config.yaml
d_model: 256
d_mlp: 512
qk_norm: false
parallel_block: false
init_std_up: 0.025
lr: 0.0048
beta1: 0.95
grad_clip: 2.0
decay_fraction: 0.806
final_lr_fraction: 0.02
batch_tokens: [8192, 16384, 32768, 65536]
train_tokens: 144600000
dataset: "wikipedia_en"
Each number is 128 + 24 x the weight over its row's rms, rounded and kept within 0 to 255. Layers, rows and columns count from 0. Numbers have three digits each. The size before them is the row's rms in percent of the matrix's.

# layer 7 MLP up, 512x256, rms 0.118, rows 426-511, columns 0-63
096:134127071143138135109103151174148117129127086159096071123131102106120172156150123156134146137109125129151105098098108129101134114145116110104128120130137140091133134124153096129128149126103123
098:115151107125113147105148152143161152130112106138111065125112132118170114127183115184129121120097147111131111102125121151161131103167082130139083148140121100134119121096162161131145108174163121
093:171118139095137141128135110159056134164103124144145151152156105145106104125117101156121102129167127161116158127147123128125121143098121115140094097087108093130097134136179151131136194115143125
095:103156145144109147125117162146143118189096183148122117068140186083109155158129112121078118134155105134092110159158152152111110083162130132121111083118140151101170117087136147167128134147147123
108:134126140121123157117175173151103147137167144113099120149167119169127142144157115155128143127111127147188095069159116177135110126163134117118103108171129149145178125100116132136130179155146107
101:135144101132105131136153131160140142123147122149104149178106137115167143130140100130160121113113128133129113065121103096109152136156125128140135080093150144157151113179129181087129082109146121
103:159125168150106118124127141109077070142147151155143122085121115111108094174207158173110099114131117116137107162143126112166127065131122087125137132108127123120090130132160136089104119126138115
119:101088090109124156136116128120127107118137123146123121130139129119144135125134132104140115105138165118122168148106137136130114148135128131121096145123127120145115102134144094153111124082127117
096:143124162129090130089132137175124087109109150086134144160134114144119100093109104105123102134140128174082133142174114131126131093117132128173110094118146134136145127115144145138181104137138128
094:093105116155164147115123115164156130113088153121120144106048167135122114150099101116082143132133165119099128156150175160186154113112154124128134130144131165110125120112150141114169211095143133
094:126132113112120108139095143161135131138155177130127157082136117169092118135068164153131120103134151154127182105159121140094125153119164139114106128162141153115112147113133142122141147088148154
095:135111084145117106142114098153139162139108147146101121113116130135114170130137135130124139122131122103137147105150175103090129091119113136144142133133171152106114109139113120106177120116139102
101:107069155121106125118142136148110162186155206136095086111115145113123142094119134139106096081095129136131141107099092144175129101137149150123098127129126155105130162117084164095114102164101151
085:107152120144154136147164135155104118089147155122134150124138197146111129114150077125115160087099139128122124143114164116126130161142115144146132108138139128099121122151150138106081119139115153
105:113126140100194152132130135114087182136145115129114125181175172143139112068115090138128113136099129157106146124154151156104167133112121096109131101095158159125143115140103068107133110154111118
078:118142112142099101105127125052090122123204120137115090111152174102074181141147109140157138111113106106133114118098152156110102146089114129153181073156136128109123153136113116142123100109095128
111:136139089132188180112125164143130127118151134119124134123127135117092120188141131146154092111145150119135109122113125115163133134121138140110062110040127154154087134194121167142150151182119156
102:128111129119166091112154100136147121126130164141124116123120137094130153111164141155111137119134099120086151142119148147144110133115130133133141152175174094116122104064172137092087129113152112
099:093163138135093133131159174063139160117095143168104085144120142163097119144110150131117117113105133119090102142188125120111110121156140130132113142091114092132165118163130149135107112141070129
103:094120083165155137119110121160120143114138100144161121126140132083091133112096138112162129116130134158098087104125162153175093137121127125102152159111156161104140106133084144107125104075128105
104:139097112125139150146143098114120119112104137136180145126174156128096101092090109099105165117174141114142109156153133125174121147118143142126123149129098162120148086154110120133132119093144149
100:117135133138098122107126085093142121153124169141135130087149162143140099167105108119123082121161113168065096140102111148152110159136125124112145123103120118162137123143132121142136127150129128
099:113108133128137106152131182094145155127146120111102130135146125140103124100082130143129149087126137114165151115095137146105088117115144125099091112136106146115126157116093111141125103121119147
105:106154172106157173120177140111148135122137113076156154099154174081139140120142166153103137131149112145074148109100129141092110114152122090126101126153075142151128125130121138145119115158094185
095:141093114130181112127136148117129141116139105126102141139134130142144133102145142168158104149137194174100102158127142107128112129135133155093096123154111111094148105113178135125081107135125136
097:139096122159151126112147121117108107108112131126091149069146127157150095153127171125120156082158151083134088096131132107115099122133138104155128060174157120072074149150116108120140103165119136
091:096131168172190131171126164103116118137112104164072121151129151121120118103149139143094124073121090140162133125153151132113135087117118082136145155170090148135097105144152151127173160155114108
093:150147157115118150123138124137139115122171127117123166119114070110127116127124142113153078128137111122120111132138165129142137163097088110127149109105105142104107157160123143154134154125183116
097:148161099131129111091129105076146151178115138130146096140131144129135136099190088096118127102101116127169129120109118126141098094125170129114144098120138136070136138118118132142141171143116198
098:154151143114143165080134086120134147127112150100139131142150140141071106074137150120109148166109126119105101151084110118114146139103140168121123120133082178129106113118159181087155099135170142
099:133136150132122131127130161151122121153135178097100129133132122094181102116164113120162140110103145153081169103101127132148155121136134095156113165119055134107112134090143135147090153111157150
106:128130116118166118146122086137141129092127146141108126133116139139137124091174098122125129150113139164133148130090137154123135178136100097122140132148093099138153137108111118148091179125175156
107:142146097153156128133096090103089113137085183121105125107169149143153106147103127114132113112168146158139097100108151180136174118105134182134139083155114125136093118156105133144137131144090137
112:102141160187166115145161134108118129160156116110188153108128126148157171150125154098137125108129120131177128119081164173154140129100121122132142103079136125141149094103116121148127134101130080
107:113129123163130127114142146168101112104115122144120124139148117098179158127119117083125130099114126159156083119163181095116111121169140161124148170143156133077169152095147142073162129104073108
112:155125154148105139123141114078116131126101167149103124111132152128151121108113138147124106124110131120100114156129159146174163137144098111117156103122116121144085129122119121117107131143118115
096:141158144161152123111176119143087169164138101103116151126159122143106155107153105100127154108149107169128142126179135050103135131189145129156138107105126093128136100129126126122181152133133104
096:136132141150117113153152145112095126129075126137141115115155097126157162160161079103132140118115143140121117148137117143103108132073105173091125139150139140127132147081147177121100148113137153
102:071087096143158120168130083153143129143136174112115126134129122131108164108148113124130178118138176123144108118126138142130178153124114132140105106100130104085140128167162112135128144134099114
096:097149106132132162110138143132133178147138136099133112101125105133163162119133126102124129166126131110091121131117142130098139071100141077072132131157075148083109142074129123114144120095131147
097:132142140127187085143145095135183121137076137119116137078126107187109145138175095121162126137134119138147134122127124075097148109147141124144123099107117098150108133098157176137139161121114143
094:109154118118127145172095159115148105106094139157112106143111154138119151153084138134096100090079128117131139154138105166122160142120155129109100113137096129126121115149171126104189090092093134
104:073094122140157103113117086099118104185114146118162155139169144143169156068149095132122129126125119107107093125112177098084126134125127144106150116112099093180153146127144129103108123137160180
081:139121163110130178136120099093071133089126128155116157151115123154147099137083120144141121155139123155117089132108107124122133117159157155125142100145116151100112107164093093101163153166150151
103:131048108144141158064145132109130127104116125096133110123129128116117112101158124142130131132097164163135173119140109159116119135182121086147139130125117108148128108126161171129096117111130127
101:136189103100132118130161155144141156158059135122143129136154139147115141116122086136108149084134153149175144103128117103113147152154126114180129129105113127101159128152154142185122092134113098
101:083121136090130113165132136141144103090171129139106095117118093096129110149127111131108111141126099160097120153109151112139138126144093105114136146189082125144146143134043175114135152123091136
093:103118128124089128127139135165096154176167089138145122127146106093124151101096083159142130138112127108106145096122113144117140084130145114158127126169143102126140123145130138157170163128161114
094:118146100139122130130125173096146095168125142127136159142170133148118107118101117127132153152149128169134151142129131130093129101094090162130098104087114131163151120124136094142149130135129119
090:137107151125121139075098127125131127134156126143123128103116128125128153189142120132118107083112082131126162152140101140089142165086127069121062108128131127126132096106138103136087101125151157
104:090103086132140150152132109108115141129130164147163132122102142117104137116132132157100155124136118109110111116121129168124153165134133136148131121155139106208104138105122101161151137156117114
102:083148154127140131154133151144138116135122129140081133127108125117054138130155145131101119091134156118150111125125155124158103151124154140119137139099139128113135102140155087090113116183169083
103:130123131166147132140114118151111151163119080147131089159138146086102133134148104156111117151096113172121114090128141165153189147107137107139119105134098109118160109120135123134130106121113105
080:161095116075111163139091123147134127084124183130134122132154128106099157141157156125135150125116147105094155195122137123170118119167128123072169148132082126153103133141133134114153156140113162
097:079136136106130132154128109114146124139140145103133163152124144109153156168102140128123154131151167109138131135166162125123143078117121144117105100140170124072119131108182135096131156160131152
092:114092113119131128135142156098135141130131184122102138153117132144126110127163116132103113134131113155128138169120111116137118131132099128148134140112111121145139148150152155088106109179107136
094:139176135139137129141168132109100175145137143145132095137124145151141080130144127142117118087138124118105100136134104068102131132131152153128146115161121078118091102115131154136099146123143117
103:095125121097114122187123162144150113058168138110122140109110122115138128094106144142124116136187107185123107196109126113130152127154104088079154150142122121110169152105141131140140145109153157
083:101120129128159141146165101155133104150117158143147118140096164126169118107126107132115104103082154109112151118097129134170109112141101130132131119084099105107144125130168120111144124131111141
100:138176109119122143133126099129156137119101105123147095116135166133158139130147167107154116082109151171132163133144094157130109137147140132186126159128099098180136152108112178127149152110124070
096:089147116122138146169117154129148103114183150129143066107125127130139086124097103144138130096135108126162131108120122137112118126138086131180132109145148048100125107123157154128132178114079152
094:121112152139157112142128135112147102146187132154174099114119127122129104118139107110101184145134157119129143160148123160154140142097121119139067102095142117052120126114094114144123122123170108
094:162148113196110084123166098112135100123131163144126136113167133071132134136124165134159102170107148131116172156059115136117153103108136114122117098126103117132105138159139140153136116136146158
095:111122079140133116142091092110143152146133093148163119063160095133109121105143113151168131137158166125162106135106118165087121116154136102137093134103120132144080117126122140116083118166133133
090:118138147134117168065125148102113153091139075085085120112137141133088110171125106141141123122059163158132123150098146167141107087153113133121128137111148125078196114121103173131132134144125113
099:149125136127144126123133150110156091128087119123140118136146138130121107120124189111130046150143140110100135160134143111101078158124144138151096124114130127131124098100126156113128139153113177
110:115136113141156169094130121140125123140191126163103173125134114094126119129123106133142157187129125130145158134136124143131150148124170160131110126121130105095131138188115134147110149145122110
102:120142091151101167155119104144113195126139103121193138142140144128155106113135146113149118140168120147129127126098182174126170134129123169122112135130106114166135127163117139117136137161156102
098:108130140136139097164113158116147121143105124147116129112098136094111125151135109091125111114128150126111130129152089095155172122145126141135159145167136111150159062158117083174092117183147139
097:140121132179103131117145128142124109121153116143154156171140108137118133097086109150131135096152141119112124140105124116125109075073162149131118115140133142101099145152140212119142133117171117
099:158122117116157130116088068134153110166064126145109090080115140145128140156109131102153127091160144111096157107140163105130150084118120114131139131139103124137090171137119173108102080145131115
096:123127127118115108126102084147107111122132130121123154154137058141098089140173086100139132102193087106106158114148147110141110119082157105150110124126158144099102169146144123115145140120167134
095:145137128106133116131122126093135112097093160130153117127099142132091128135140152128126168182129144148119130132147102160128123119130124140136106186190191119127142138143147149154130124115086170
088:125122084138201154087132114098152077114123077186164087166097107133132123137083103130135104150115109143131121109139184142084160099098133093116128111085180100119152129128168118126112128149089172
106:132128120138165183157101118133127136156131149119109117092096136139118146121119110149154125109092104137092064184121113150115147147177135144129110079091148110175146148113138164172140136152103112
083:115157114150154141151125114148162137115129054144151121109126116139124148148122107170101125098132153123134071096149179192120106130109126106100093109127126130121161162146125102156126154158113124
105:104115137119139151166125095130150166118127101142157129117149122124105157104168103131152114103139114146148118107110118121104049117157180096124134147161113166170147159087085178163136151134094173
090:140110113141152122097170141110106110112084129136121116139107119128129170141149102137129136120087167119117091096120142138111132100116130117144142137144115175166140104119129133124117164153122125
094:146129111156147156118118102138117171121140143074119161124151156105164108127143110100137178076209108169164129082082154112134137136147111118095143124105103170152114123091146157092117114109154118
102:133110091128148138122090107107142135114136117146118112135143131159099142081152115170118118098136123101201131124096150125135141128146154146112183120118106094091171167121137101137094128099108143
108:116115143135131094128132149093155095135144154130121116113115139077126195172160137150136185115145103190093134127136126143140167084145097111105133106183136169135127146100121095121106150138151092
088:164170161130123097122172116122105126154131136135084113142143103150152113149153134139128129117164135145132140115092126121128125101087125121118148164142066120134110113135089083117111161143141130
116:194076112072134141120058115145140128138158103117127111159141141178134132082123130134144100084132112134118128168139172093165134155082104109132099143137118156129141166153127144094173143166126102
098:128088183155115045147153098144135108127114119126133124129153158085133185153117151108122110097078144105103092133113119116117088133109140123103131127183128146195130120119127157120134165165096085
097:158124144127107157128145146159112128136115133163158136082133124145109116154123113142124110092146059086112125166127134153151163128110124071088119129090142103115114099104122101130133102100102142
092:109136139132101185130090142137144113183173140126123120107111120149166100134095113125125092143122123135157181109110147140178144070082101117079117118123148119160141129101119097124148126158155102
# layer 7 MLP down (transposed), 512x256, rms 0.0774, rows 426-511, columns 0-63
103:099114155111172142180116145181083111141157178121120136108105134100149107114130125142122151118157145135119121124158111104179096105121142169115106111126149138153131120153100141116135112110131127
112:103139125141132163179103153101101130138170120089127101152108119158167169164074099136147149125164159135085099130139094066142127134130122129171118152104105135128114058127125097160122144113157125
101:137143122115126077152130099157142165133102127125161098152121106097112082123137154121114150141122123140146175165136115095115185146123175126142126138141127141160142148096137143134079109111136091
112:115122139103121126135124146088155156118119129147117115120086153148111034148133149142124133146138128137202100108144100100109137137088127129128138152106165140106109142145171092095141131134114112
100:111121122144159112120093128162141132110148132114138137112102125133145100108104162140138110170100071130147099146127090125156072145127097133108110127161165113115153133130149171145150078108141164
096:143107136148077136144148136156143150094146129161123146121133107117079124162114135099146159100168118076139108093131117140132118102158134105156146132111159135140156108135124124124097104117128159
104:153123146129101131083136119163133143182118122153109135151118079172125100128130143109057120115118143097128118120144164152120125151176136177116162111117083161107124132132118145099155103124107122
118:106126101161117141151105123133157131140147158110117100119110125096134130118145112127156193142132172144131134126119174119096117136097070135121101107102097159142112106143136117115155093124135122
112:165120140143139138111121144127149157164109165156112094151154096094156120116100108130100160164072155126154107131130152119115112170143163148131112099153104134118125102112150123106121119082149149
090:117118129145125107117153135124095100133162101095128082142121134060115128141058053127156152110177095142136089118129124102126117105119116116163112113103136129093133111148110104152113124134134185
104:140153081112137115141148125126099133126125114129171128155162127121121096092152127108142132150162119120127139118144088136163159174127132106112163130150084129154145180129092117106117123145123121
099:122168155119169149109116127093149110151102109123117118123152131146153115139100164149117177128130134117143113139137118113087114155098118154087121101121118138140126156094124137101140119124134139
098:123070111147156104116128158096078112081143121097147117122123085151126155118087092151130112125082122165138103158152163122123106134115096166129107126147131102128096169097129154155121072149095098
111:142139083143111115131140134120122119108130143158155114129174146150130162132143143154102108125097120115121114116106063107142124180122158183131156117163153120150138143135118172126120141110166046
093:140116120129148153124131098088091140094126123139068111133123085151106113140124114102194137136142108130122096123149133108116193161058136120139151124175099141109117141101115123146105158117157179
078:133138100120075106127141125201129119166119128140125138107116153140119147106118092124113122133102125161137129158176122182110126151161123144131134182173131093131148138103116108152125119150140112
112:115164132141137107150134118125081126161143151132138126174085116117132114112132117124086112157112171102124118098155133097113121188123154129107113131125141140110121125123156093144179138149126123
104:126153170095100163164116135146145146145100110159089144148082110131154125102132110162116139116122124155129164106106132096116125127132142138099155091090140122119121135120109149122154113109142105
111:145177129070158134121103136074106156160071118122128145114131144128095114177110167116098135105129152132110103132154128105145135137141103146106085110113106113164093127154118109125107140087107113
098:091090114148086130116099146114121104160147119098123143115149146128115171145136158095091084155165096135124130119126124153157123154182155121118155164109136117107109105142136154104169133087143124
113:089146143134161086126109083128139125142167095103089131157108116137121149121098094139137140082150146114124107111149171148127126132129103124075150130121146134142109136153080102141152153141140118
090:131127117146115070134172105128097143154126120134064134127141108132131114133155124115143135152115126119121142104173163136117074113135149120137140132151082095148141143117072114110146126147106170
086:140130116175108132162102111150141116157145144116118157149132136154151148109113145176144112134104101130161124144141119132117104138126153150115093141118152105134128120075087103127078149124146109
109:159122138144126104121182107145124104135120094097100128161119130157125076126134099109136144141140112123096105123110130119107091128130142113176100133122123149117148123132122132094132145214093159
105:146131128136119125145105123116089120132097138152116117101122133130116115137103100086155112133110159140120138096129126145118151159109131092127148069147105135135095131186120092107120119114129161
104:136151139151117119114131121088110117147122165107139160132104121131140162127137120141163130122122117097099127116122114101162138124137151123124102151110168149112112135145117176146129103160127141
100:091125137102132129124153150101104113129157126111121145135124149126124111154137164102176131109121152134124181160116126123124112144130144150117142153090090152149099123134138138145093130094156171
101:125100116154123109150100161090186113125131107119138121154090115136117162104126131116113094152132084124172151141111111156104133135150130187126122125138113092158177125112099079160115143087123134
103:157126141075141093105128165104139163156138084101159156162151095146131111157141164098132128154123113113165151153151102104108135124090115096089099137145147062133101147103122158140148164094082157
096:136112086120117096128153134096137143112118107128134125101127158122135097103142124144144117078107177131096146152147111158139142143133140091154181108116151129090158114126154146135110110143110185
087:134099163153135135130174103143126144163114105092131089144083155092115121124145136120118103154130136138130117120133124151128155121145127135124137149130116121108124097138102087137110124102130127
102:076089140123108129120135121105138108141113107100132151125111107162131150152114142140141120140152098167085120160124135095083135165102138147105134139111117128158169165163092166118137206123124107
099:134124150142089105124073105123143123104118153139110147138158159153154187139129158122156090191112117123133145117120129119165120106146151148093082122149121138113143162129110100136150100126131137
092:177120146096113152149143125120114140170087125101130112119151153137139138110098107119134129069118135143154127098159132153126134142051154129120170118205170110138157159116121098147134120132089117
109:137145141159123133098106170122136147089134119109114085111158166119128141104111108149090090115143122144114115109120187099110138095124112132158158125082156106109127155127140110103052141142115104
104:139130149132115104175143149094109174144099093146133124129167151124115118132143086087129127101145094127109167124134071111136107124136117126143113186128126129145105107122134116115109130099103121
106:095146115124150130170144112123154091122084146110078154134116092152134128073151133123162105140095127078127125166141144140101125101126172122095099103131117143139144126111107085130154133132122122
094:115119144113152135163121147110147191128140108139181137155122070136126110086128167089115155169127091092114096165147089123108140110137141119129139088112152103119132101119115146136093139151115159
092:135125093107110102152143152107119108155119120148115145092176143126138098157187161101132109067106132088136122133106149155154115099090158133143160141127116139132108116091154103112109102112131100
094:162140164110124084096136120085173115106136093139133142174158125128151127127128154103149076149076112125127112113148124084154089140128137132113117128116095107157162136088111132141097135133200171
096:113146106166122132137150091146160130144140122111160105150130155133139103136138166121149117123177100159139171126109105124100103110142139155149095108125171135113170148088130140165152122073106133
110:159123129089129133104144143135132134136135128095125101106100116126136135148186115133103129149162103162184167152127128102150150155123088130134123140106129138138108114106130153136083091120085126
104:118171133134109123124122100137104089105133135131117071099144087114107146148147176172098087167115128147159145154156097158113103139116142139189141130166103171131081154094138126116136110163148123
095:097130107117166114115154086088132148129189113099143130122106121188178139165145125116130095139103103127101172153155125101113172092144120160103152132141132126131125135140121098146150106109115151
094:083140127154124099162145114117122109142108109114122135196160068132092120099120126132140151132120128129127179159146154118126145100164133129128109114135084147134158141116089140088149153098101166
094:135116118115163100112147123123144124100143105163150160175160138151107135118131140095140183125143122184124114093075109149087140135121106121113089144123125081113158118138119135135143127136119103
100:122147105131184083120108096100142104125149110143148128142093134120132092112108152146134141155116120161124146198093135099181105122112114125133129118129143094106145110132119153115122166065126184
099:123138119148120108135152123148161113143152116126105108162078156093143139116152154138145143139123106109155140145119069105128132122144115143171143131118082136128122085145115124119105098122142133
094:131103110129072134194114123131120159125115126160137101134127104095107119157100087130121112164136126112116109154124123123138117115118157118117144149099094118150144115106117142081085158109112110
103:140079168135102112100098093153128141162124122126148160129140126144132104126157118094148119138132075132125102168101102120116141126083086122106090133130111112144185148118103093120121086088140138
094:105135085122145115164140216137133153083140123112072124146107092128134163116091118134135094135131149088119066149137111146083124130108120127148124142080152119109161110109152147148085140095133123
092:110101093125112123115148133114097110140105101116107135164142114156120083141145151154097131154131149113104186069115117128136113130082175112127148149132111133129166161154177105115117137124100107
117:133147147161114143150144104058120120137153126138167102130136124120120121135099115156148144159133103099153136147096103118089121101138149118119182162115156128151105138130066124135135114092131085
093:088147128146109123130178113123119082159125123113137144072111121133132126116056120161107164145119080096113180127090132147115176128123162142097135080099142099138144160116165145140122135117102141
102:146095102149137155127176100160107154140141105134142150137103139151146107150091171114113170120109137142110138163121112103075154139126131135127113136132149129102123148105146129104106076113164146
097:111145106107093139176110095085122088107131131149130136153137131132137156109134110109122155144099143136111136118143113142088104082119163133140152083080137132120130093105161119171140118093097111
091:132145134138124108113100119151103109084120091128106115104159120150185174100096103096147133086130131108121111139154101094148130128068173152143127109159092103166136114156132137115158099124136155
094:057097076143168152120147127118150134093140160136096139192113060167115168068121128158119147144144159118158131134133113160080114110126093161146106137111100123131148116090111140105164159140102143
107:123151145105111169140139132098155124132075187068117119135135146109154119151123125132157113123128128142168119123133113132125107117129147178112152153122147128117115100111090092122171128107122122
095:117158168117107134137138130133135131107135109112139121094120135098079132156103090119142143143149107165122131119135148111131106127091135138057112103121144129147161167099117162139146118121151166
092:107137187114145131129117159140158080115079122137133136124123160124111122113121106113141133148136132130120115136111162143064103132145161136140133113121163099141114152113119129175055102101131118
096:122152130109139119184140089162099153148152126118118122150139152129128135146147141104147160150132159143112097139132098122111124110112104148110122140091157138069116158164107135112163113109139106
097:132169082136116154146132086146151128102132118120112141189132110105137102136133150136142181106129129113087141082145105105148126079155150140139151134101125152149100120159144107157121094136144095
090:093126095154109101123113146132153167148130128095155160156097118150116155107129100149165111121120070153116101097100104136107081157159112112114145134102142138155106124120155139142113097138109123
096:135116094133115148116143102150131157120138115118117141098149112123188180145146146128131142154127146132137103122132119148118112142130089133163146157137075115168092141116125103135107124126104111
112:123144112130144140122136143102131132115097125091108168135118133132127093134141205124137122135145117103121126115116090147133106130126123139134151155103093155094095121127137109136105131096137096
101:116123138130156143166086155109150098139113107150108171180104120162176107143126120140085106094143131091126135096136114088148145121066143128141092133102117162120079094119139130115153121151101118
098:154074120147136118159124133199131150135074169094132135147113132143106166150150123114108124152126119133135138071096136134126154141119127125125133123118148104138146116126082146095144159156108129
098:133123116162085096136197136094131110137156097130138126111102134140154110127117128144104128138143120197130125107092148159120154132117139137134152102125122156127115124112129119107159080103118113
106:105126160160094150143134122147093136084114160115132134146132097116163141128099153122120114129111116110126128115158127142166133143112142161135087133161124119046156116144130119134137119100147158
094:108137089120129086165147116110140106131135116108128083144115131111100128140134152117120146133162150100115135142075081115099172154096138167099130144131129122145102134149059173135122117123137088
096:114126180151123127146158075113116139108133104105157137060136113124130138155109124114106095116134121150113163170141135105092132116111109150116161103144146100140145123160163117158112113124071090
055:124111149145094138145089118113122118149146120106120078140105120145100174146149142128107139119131146141134181143094109114132136148156095114109112087142106168107113077106131142120143124108127111
102:138070119078129144174122150098107116140107140114098169125129155090159129125127139135136125120113128133174137112116153127100095163169169133144117131188125111112099076106132110136123108167096097
096:154115126107162098157113163120156125138152116133123140172128120126179136110163142129113152131119053101127103151136105165146139123092133131114132122138119139143100114147145153179132114123098132
125:122080131113112093155153139127087109139150115114177134162101120128168138107136140170133089143090137134126144134129075089170154113120133142124145114115109125141120121112095119127139134103126110
101:160106105144101131140131134132161137111127118140099115087117153108114115131135121134187136138118120130155123104145127112140121154136172153060128132143120131152144127120102141127149108103142135
104:120110145128107104119154123139142148127125115112129147118109135143127103155117188123141110113120077135154165131172102113101118136106121118163148155124151131135154124101161131117097134078105100
101:143125094118107124157095168154122094115140105106196123121200136144102121130103094086091121131122076148097108110112156107149131118116134116152145175130144137079140148093118107098154178138128106
104:130096148129116103080154132127137143100059148083142149142113152101113146144140171156107106146131141092121165128088115131133131135156112129145144113170165133139148131118158141094101132082151150
098:127092157162132127143126120148126148137081107141151112107125084182163115136162153106138118095127116127129112132147143114142195116115177151138128150134099156110128145133099112111146188128098138
096:132148126139087164154144151096145137153135174126069109153143096111151171108181162078130077182147149144127148117128142141115116115105164147125106118128133118119126117104130100151113117098149109
096:134144130086114085133161105107124194126137096110105106142085118167148116097123135113070150120141119131126096121141156131147099124112134146143143133138118137123119149159156123122154139148081128
082:104111111131086161158146147120108133109149120116143129122139132164137126118119149139117167145139103153130127085122110088117121152116122077088184106151129089117153112111119104193125117111139109
093:142149172134146140144092141118102155133107142115116134144109096143133126104106098132138106108146123113113138129103163091125162157148122131126115164088104106098140150169082165195105127103128122
103:104155104105176126171126123158115129101114103107122162126121117155105114100166123099124135110110104171123107138141116103114151162195101180191150097153125104134136151134135145154129142123150128